Weights of a small GPT-style language model, trained from scratch on English Wikipedia: vocabulary 2048, 8484 steps.
Each number is 128 + 32 x the weight over its row's rms, rounded and kept within 0 to 255. Layers, rows and columns count from 0. Numbers have three digits each. The size before them is the row's rms in percent of the matrix's.

# layer 16 MLP up, 192x64, rms 0.246, rows 152-185, columns 0-63
105:123122167168130158214142126159106124129124120078074142156177157157117077075137085101095075120157122092129062093136073127142138163173165115134084072150148146116115152161183160156140132110134123
090:127151200150119116107122120160158109123099136157132043134106140123114104129110152111144107123143167114124188138162133168098157138123129155092123093066071190127163100113183116044108168079151173
105:124128104069119126097149167150099173075087141197148129187114138151123106155165079123191109101147110111137126096093141148154070140161106094105108113114102149119094014128120150153171131127145126
102:120140180082182136146127125140117076115127070113107174117127173119183136134169183135118098167118109126135168106149146118150105058167117100107158114156126085089128175178149156186131074109059105
082:145123179133169095064135057142126182088121095130148131165104113125176174062139077122133153140158152143128111109181163142130100093093095118158075137175151107118093150110072141184143157166147103
107:149161130090149074141168107135085188145102051167064109165099118170104090108058116112145127150187114106164119148120135101164107134126177169127109128128125088146121153184106151104090110098175155
085:137093092163112101152141151133150090161096108109081120143157133196153181128111119117118085115037162181074126103110069156128133103130090144148155154142103121157144186154060083121093136108153155
094:151139113160104140098073116112096118118074216103127145157149166124098195174102128048128185113092168096154096145142140132182117148151127170165126117116164111113152086107131178102175135110157109
102:115142123139133106111063119115133163130122113072140136091136091083110100102198110144118139167158099154098125150084098174039086172110126102183128116136122100059122142152156149173145175083174130
107:117064169132134157128195149140190095146110133159116101145079161097135128131122129116082076156083198117075090145146066150108112144112172094132072126150112115103144154115150177172093162173141115
106:149103129119143101173073056127139109134179086192111191115118087117129140151177145161111127115087079145096145149099120059127133118113181167116089129142124154204093117171133133108099081128107099
109:159128171106136090108097129165134212069156128094131128095119102133085127120169121138085152168136111164136143131137196153068157112130092103096080099134104084217146113144147127068116114162118162
101:138129113111111107157096119159135183193114050117167067132123122153078133121121092175103118112185085113131135107196141182140057108131107091066143100155141193122161156104105130149124141129133116
097:118144154124131100088161158116120107105109153180052167169097162042150121160062104136144111149083167122082159096152170137169157127168117159115128134088113148120137137074122147097167075169156112
094:140165139122190127123121134150138138169116118132123102057160126108124214119155078213140154146114093086133091104067116159081115156106112113166178156165162099112137170114142094123072150112141094
105:121152178146149161140103085098061077153185123181088122138128126097110160107109174144035127096129078164111124141126132156121166084153124118199138171131170121105183117116132111153090147135169119
098:076154066148037138087156174105093113082109180142164176126141068145135110116145162108134146126065148140095160122070138142115136143119130133202141148176110145184110108104144139103109120154100120
098:101143067200131134160110111162181125133091168074089104128142139108138088142141110103099172115087110081166130085089149151048064137123104136095123124151148169177093099162137112097130139135155177
082:126138139179123071142112107166140185175160062100145119092121150085132188135128093127126147096067165173117125168124145161116166104121169101170105151101092063140118112097093187101138101162173133
092:180136108088175087155117149155145178128112142145097132143139126063128137148145122103142148127145106074086142135071141100207203134096073185116112097146137130130120184131080140152119106058158138
090:121149130129142125121104059081162129117174146139145153103103105130117123135147120130099121131191174125118093120149106157213100100109154133100104059139118140114169064230183141148119113151089162
100:127056110149187084141168106144096132158130101141117129145149126102094121196096168099163075148160141136182128144126159152178182138123166137105166109150141153111124121081068150107063057128139149
088:129082142109144110185060133124109109163116122164145124150077134164087104086105103098141114190148099095149180115204128199151074148116161137121093143069092130141162178128110160095131135145167135
077:193101150103164138094131125180155109098147165155142176149067098197133084142137113093193159120098097141134030113131160087145162136095108113146089144097151098150116153132095116144184144133120126
104:105101171136056101137201125130160185099143102122158086135128132148113106170169156170110153162111115167088111117169105151092103112136133152142081086114105098130123198086191137111157066110141091
106:103135142168128156100124117091150045173109093136090142112154101142175114198106182154127093126194097067172133110123096118164115158121108136074128078119171164104137131129083127185085132140099128
096:116112141159126107105130115177149102138089056127170137127118163227078188092139102201128097095077113134115155133151089144055141137136164166147119121112126114166144123101145132121138193146148107
101:080114161192128115090138140139108091143154194077101136151104081138126067109118126111065149143103117119149183107130140153128089135067161132183159180215088169122129125139138121144089155113146118
097:086084138150146190076136120179133157111102137182072116081105165184085131089153144105147132121106100136099174101167131073086157188111158132153117116129131112057117122167068105115152132099104125
094:142129178097136160159070093160134126112125073078199128089123145124157107158159149091154151149135140130173151113168126152184093164115106093081104059145160119166166108125136108074135109190148170
097:155115151113158185110191150142181154112138085152169092121177135120126111135174133071116139120091136124122154035168116133138111112124162097131204104128082133151164140109125094093111078140079075
091:130100109109117081133163132082148156142092155150121092177150125120153085191082084121122194119159157104133122136195136055123107114117161139141123187124121072143077134132182110136170175105152076
101:129159118092108102084121143146123151171133111090183142120130152142123146105088129158108078137111125107145068159079142127143121106098064173153170145144085086136053162049179104084096150166106155
103:155133188110108094128151171173146153106100142142150068113164092119076164124132213122084197138120099118057099146093078141140136108117157140137090149136126123121096156062160132122095121111068144
# layer 16 MLP down (transposed), 192x64, rms 0.291, rows 152-184, columns 0-63
096:090169100143157195105146161152140152100121167051135140123165161106137159085102167080160163085144119121100117123135160193095136149146133136145119187151104097104109083089098088114091102198120092
111:135127182149086151113055128231068153149107108109137142147145084169156098134098091149148114094147105114129123152135144152129151067101156167100161043084124165145141119157159120151152104130117101
098:113132128179180145169088119140142016128149086092179127104110153126084126091121108122123144178150149126119116134163077073131146133084165144096135134132155099140166147098215137134140087131091098
101:169120122152092080100091146075216141144141156126124077134103126131139166087119162114170093153101146119112111145094078152150133153120113173187161160096114093169073109119110120139124167045161098
098:165153180168140147141084109135192072126150118147135139098140118096084144060093069104109059148156142069136111083096142172146136138103187141136146103118152155195130163116170128111112164094113118
102:128102055081138106163182154084126170071140146118126152143115189115132142188109125147164101138177103120139167115114167127102126187093123088129114038164095130118114154137117141096156116168167083
084:145142172126136126143042075062041133125217099133109114173107174154144118129092111182142115149185163116154152114134148123147100125110167105117101138115160114106132120151149149111143113073119081
093:108100193093136127100145133127092133156131154147115152163147133112151081230161173130134096112081096132115114114054128096097180107119159161155163179098142150105122114163126150054158081135131102
100:116113133151156097154057113147054047172136154073138170130154111143117181134171084103082188150156126093159111137173043147116092155097107143135129133151136119118126153133125142140154085132157109
114:111090176130077117130111154172104067138151129145151087089123158173178171137117133112085103093135087166146113195186122119052119114162110154178125059165153083121127119094135145110124168117148114
108:163114111093090135108119096149149150101155155122105107128225160152108120090138162151072196080126157098143141153134148147153164112067124195105099101141113098092062144130118091179172124124109146
101:164116138133131145170096075097111168137149137132190118146097107146185113153136090122102091149145116099112118201086084131172081071118132184070173076108125125105193120122125109101138128164185119
107:096150126128130116132158068096163165101122185096161097213102111088118092174176156105158105082132102168142148110160160158151174100072175144077120113117148109138085127137103140137071132105167157
088:116177085108161126143153112134115154140115139097121202132092118157096125173142163101050091155119126110073130051114170164120130164108127114105088139148177173168190131121093180129074157113119130
091:104162098175141104099145111177171173104109119109154143135112037116111118190098156147184086102141099125111114141184123165107067137128125150088125166091133101109170136121109136176087099165177173
114:123128193053141160184165086117062107104079140172149124131101157132073115108097137098120164128089184135112131154177131125170158186086062127117171101118133095119091137112148125154142167107146121
101:132126127090153137120132102167112143080123094117066123132114163131124167148128164142095152164171140132150144098120075192069114132108111167087148094081127161181165152195078192131101109073086150
100:126105141146133100114220146083100111146108137099139136103105100193137170131095088146117136154086099135146150067155195105172175089111135138143137184128114151073148121149166079153103120062093135
095:149108127183152114100110124122131141121172086170136125195090153152058193178121153115089135100110117110171140146151140141160126150108153070156076122108112107155069078143099115091134079187101174
088:116149165152118152041097140085112213107117152103178130106128138133126157110138166167138109125142121109128115099129118163109107109169116088157100000147119135164179111118103139122135171154140154
092:081131100111139156128143042120111206170101099176106157133129139134131138172135140124106139109108145101170111156148084099170094146145186113061158148114094106121047123128097180175114100141159115
109:093059141125096142070184095184131151150149166144185107137081106184127125112150098140127142119116176112135169144099132157092101140098155132061167120121132132096089182117163127162130145128065066
091:084156129115104098128113101130109028084131120109147109180125141125154198153104123139156119112081192140190162113060086110146147117155112156182149161101086121107162115171076152117114119124121144
097:137144065120179091123120119166158132158183111140198095089093126101104097134085143148113142133116152148159087108066164094149094132127055109119147208070158115163154136113123187158135116109129142
099:142119169142163119121206116163139132144148147084130108128174173148134127109099157075207112150105161086141151120162135038124174116115118153066124139116101094120066147095090091147146145167097111
091:123055150111112165130159162163119074111051150118123129122074183099101104142121126102148145081113165140130146146099163175185127168078119127099108156149150124109094074163142087097115135181158186
103:136098095141104144117188160118153209109174097118134101095135146136199141133161198158122127160121178162067131137109091097105141060085142131126116061106110117133080157111115160075116132146146127
105:135165125164118126081085095142099150122140086088113116043123086180090144150105137125131145103142103112141173143133101098127118198142121156193142040130134161111146109113152069148131191176120148
086:089142092122079110126167129148115147127156123087093136127136131125109153179089138093116095104167148205133093108195117093104132074128113079141108138120094194181096171093186149187140174111156121
092:107080102205099128127108143127149152118149104150137130131182107084150135156128134140151161123174148111126088147190093096174103149048159112086160112170123128080083174140179063135081135105161126
095:131178118175108104121159059094150135152143123124159073105123104102105137093079149173116120177087147204111152129077118063164140119121136121151150118160039102141150116178090150171131109121148128
096:139096149116178124127038137132099191151123158147147088112100136147155110136118064158129125105150183143091058126138175120107165090115169114178116108131104172127099117142099097115144059166141185
095:113159079142042080102101096112152126141194196153082135119108152164100115094109119119124168149157115149191108104121106147122156142124099151115073066103141195165138107172109158124169108134126149
# layer 16 MLP gate, 192x64, rms 0.263, rows 153-185, columns 0-63
100:136187130165123098132104123145129175088102085112143056166073169129141111157154144104133113105137196121128097163136156170173142118127077134180111124066109122176175154094148128090062174117113139
096:133104161156116142143187106107118227145126147157145170147128125137069076079157102127076124089122128132102087101101164085130145107108111106165082144086103137091137146100091149145133127074067068
096:139141149100095153179132142156194105065109071125124069110129161066141111102152125117181060144150154120130142094152105104151095098095128153143176112158150093133160139149155110096105075084096191
099:106142128120137136124112122127136151118080101203103159121092156150169113164174161125040149097046143197154130130139104093145100132122044113106087141123125141092140160089115113153167132135183142
112:139160133207130093139157127157155117106138166144185125092126068193162110127101124129138168085111120112051108169114151096133182166116108168096093164097124104168117111124131092075142133115126057
079:130096101127110117103161161194192138165157124116170146139151102108084133169166153112058127115083148136088096107083105075077120132124174068077096115123110193177141160123147084155127118136140128
091:112170139137122076110116192180132146150128092127100142183129159112160115169149108161135167149110131139134137113140142157151101186157102121135080136102101039174072120135070073106090149110192108
095:154155077146133172130096150131135076134164133159078097106118166106156151106087141149145168151159154088124172115136090107161139174080145165127108180140093118195121058149114148105163052089145091
097:191162155166142166163183106138097102105120116098097140131141125084109104131095095158139147171126039102140183048059172101110113122168139103138152171142140135125128130197134099109116123130128165
118:100089093142073104108074147149148118098143134119061083098184141138055133120089177159093153108123100113169054134117157110120072117119158163119148183097126087105186132099138155159127146162123125
105:122150137079137162153196073151116109083142115168167114129136167151113063135133107161105109084138169172145160155155082127088095137087109145141139103137126081156162197084169190147149105125101083
108:130148136073127102180073141184104183085148130122091109141135117167079089143152173097146109136144160058142158115094109073131164119143185158133144096115165076057141080145137104094113110142151113
099:125156096124140132130073144161175095132151135103122130076137197131049178140075163099153051141173103089128107202113090140132158112124094126173118118105138103158104181156100091116107106120149134
095:124079127101167124127103124117130157197147143125131095163134125086060097188152179069079130145065176115154135126114172083128093120164112103084115173203118126087097104109142127112123099089125124
096:195084165155142086155106105125095121131134073132104083152105158167127175084103140137123150106137172201102117126158132105169144111080100091101150105138169061170170168156143122163128073111170138
099:163152111150229126115109113111180088086123118089100102155141120177108127173163151072108126150106148143153125096185136199120116146144074143101166116124090103103142162150145126080117145066084128
102:147091087113135120082106163125133145153137130125149076205171197104104132137110140106066154118112120114140083120136178164147089140126129189113124147097164071138088123165133102115174047163168101
094:156135103125181171139116134074119137120177129144125177126160196137110114177200099136086148123197036141135170143141150115118144125141069105102122154078148159107102129168125090139129138140076103
092:143134101124116134147121129106166186107112097156116218082043132137126102170155117129117118168128131132113083059113089156168119122087114119162159104128186115130177199104189140126126096114100110
080:116075172157116145138063197056099191136133095128112159104096150119111154089116151111141120083092115174133177128139103146183091139089149130148129160099084061117144156180124136131163146175123130
097:130064102148084122126159100179128203142155124088116072125070102138132114181098135174100100087180135146150127132125168101132190115112102131098130137107138109112170093165096144091172123181089075
091:163106118150130112184097092124119165088114175151041094094121137187133128126057155137121139137054159127212134154136160104143113116111131160066096135141103102095147144117151097174117117149102095
087:137159060162087124197112167085131151120145116092160031081163133076106137164121119153077088107153155112131136166160157093132120090150134089111162142116102142137168104177157100139115080106148133
108:148115093101110133139197150179130113057045137080152126123170107111044135116140135145094112101170132172096101147104131071133166130072145097114117130164142123151114118179106138077106116172113112
102:143178076193178092117084160126112085159088104145138089148114106111120170154153096114197141095138069152132142131129166121097161061098108164131117196114109102167121142106167131135161182109101144
095:139130164130144145154064118131116088094057167062074143136101135177114131083104110146064075164120119088153105150117180154192113123180093124161133124148102120100120133122197125134163082144129114
099:127144145143093095094110094158143104120183177101085058071087143117119172159198159163130112064140142104143170092092111168106167097103084129157112137127113132148144158156153060137127170125131089
087:112154150111132122141150138174188124133174117137221136075101148101096068112039135153126123142088112157145124141115127137061145079100152160081186120116115153083129176136135118128152099143174130
098:116135144143117079108152094107191110115086097129122104133136156115104155135123106114071066101156120117200196119180119093121117176115105098171145171133185140113128153113136149108137114021140158
100:144168088143131146147140106093151124122132121129134109034103067110107081110178108136060130156152142099103151155115099130177092166177126094100132125184133102161156148159175150099080091098092073
091:111166131113149121151139198142171078172108072111113111191098138108145108190130127097117126131109065094172190167106174158122134149071121116181164166162128104122108109095119080146124108095163155
103:197059127155142136151090132104183127080095136162150102130123092143162078126106075126129144141178138159156109109083097126140146093141104140132072126162121168067122097082151163186122071148081145
106:137158074140168110138141075110135127137165172124116116182136138096108067073148130163125180103096119127162113121057141177196153138163102148109137141112111134116183068102129158157167111061101100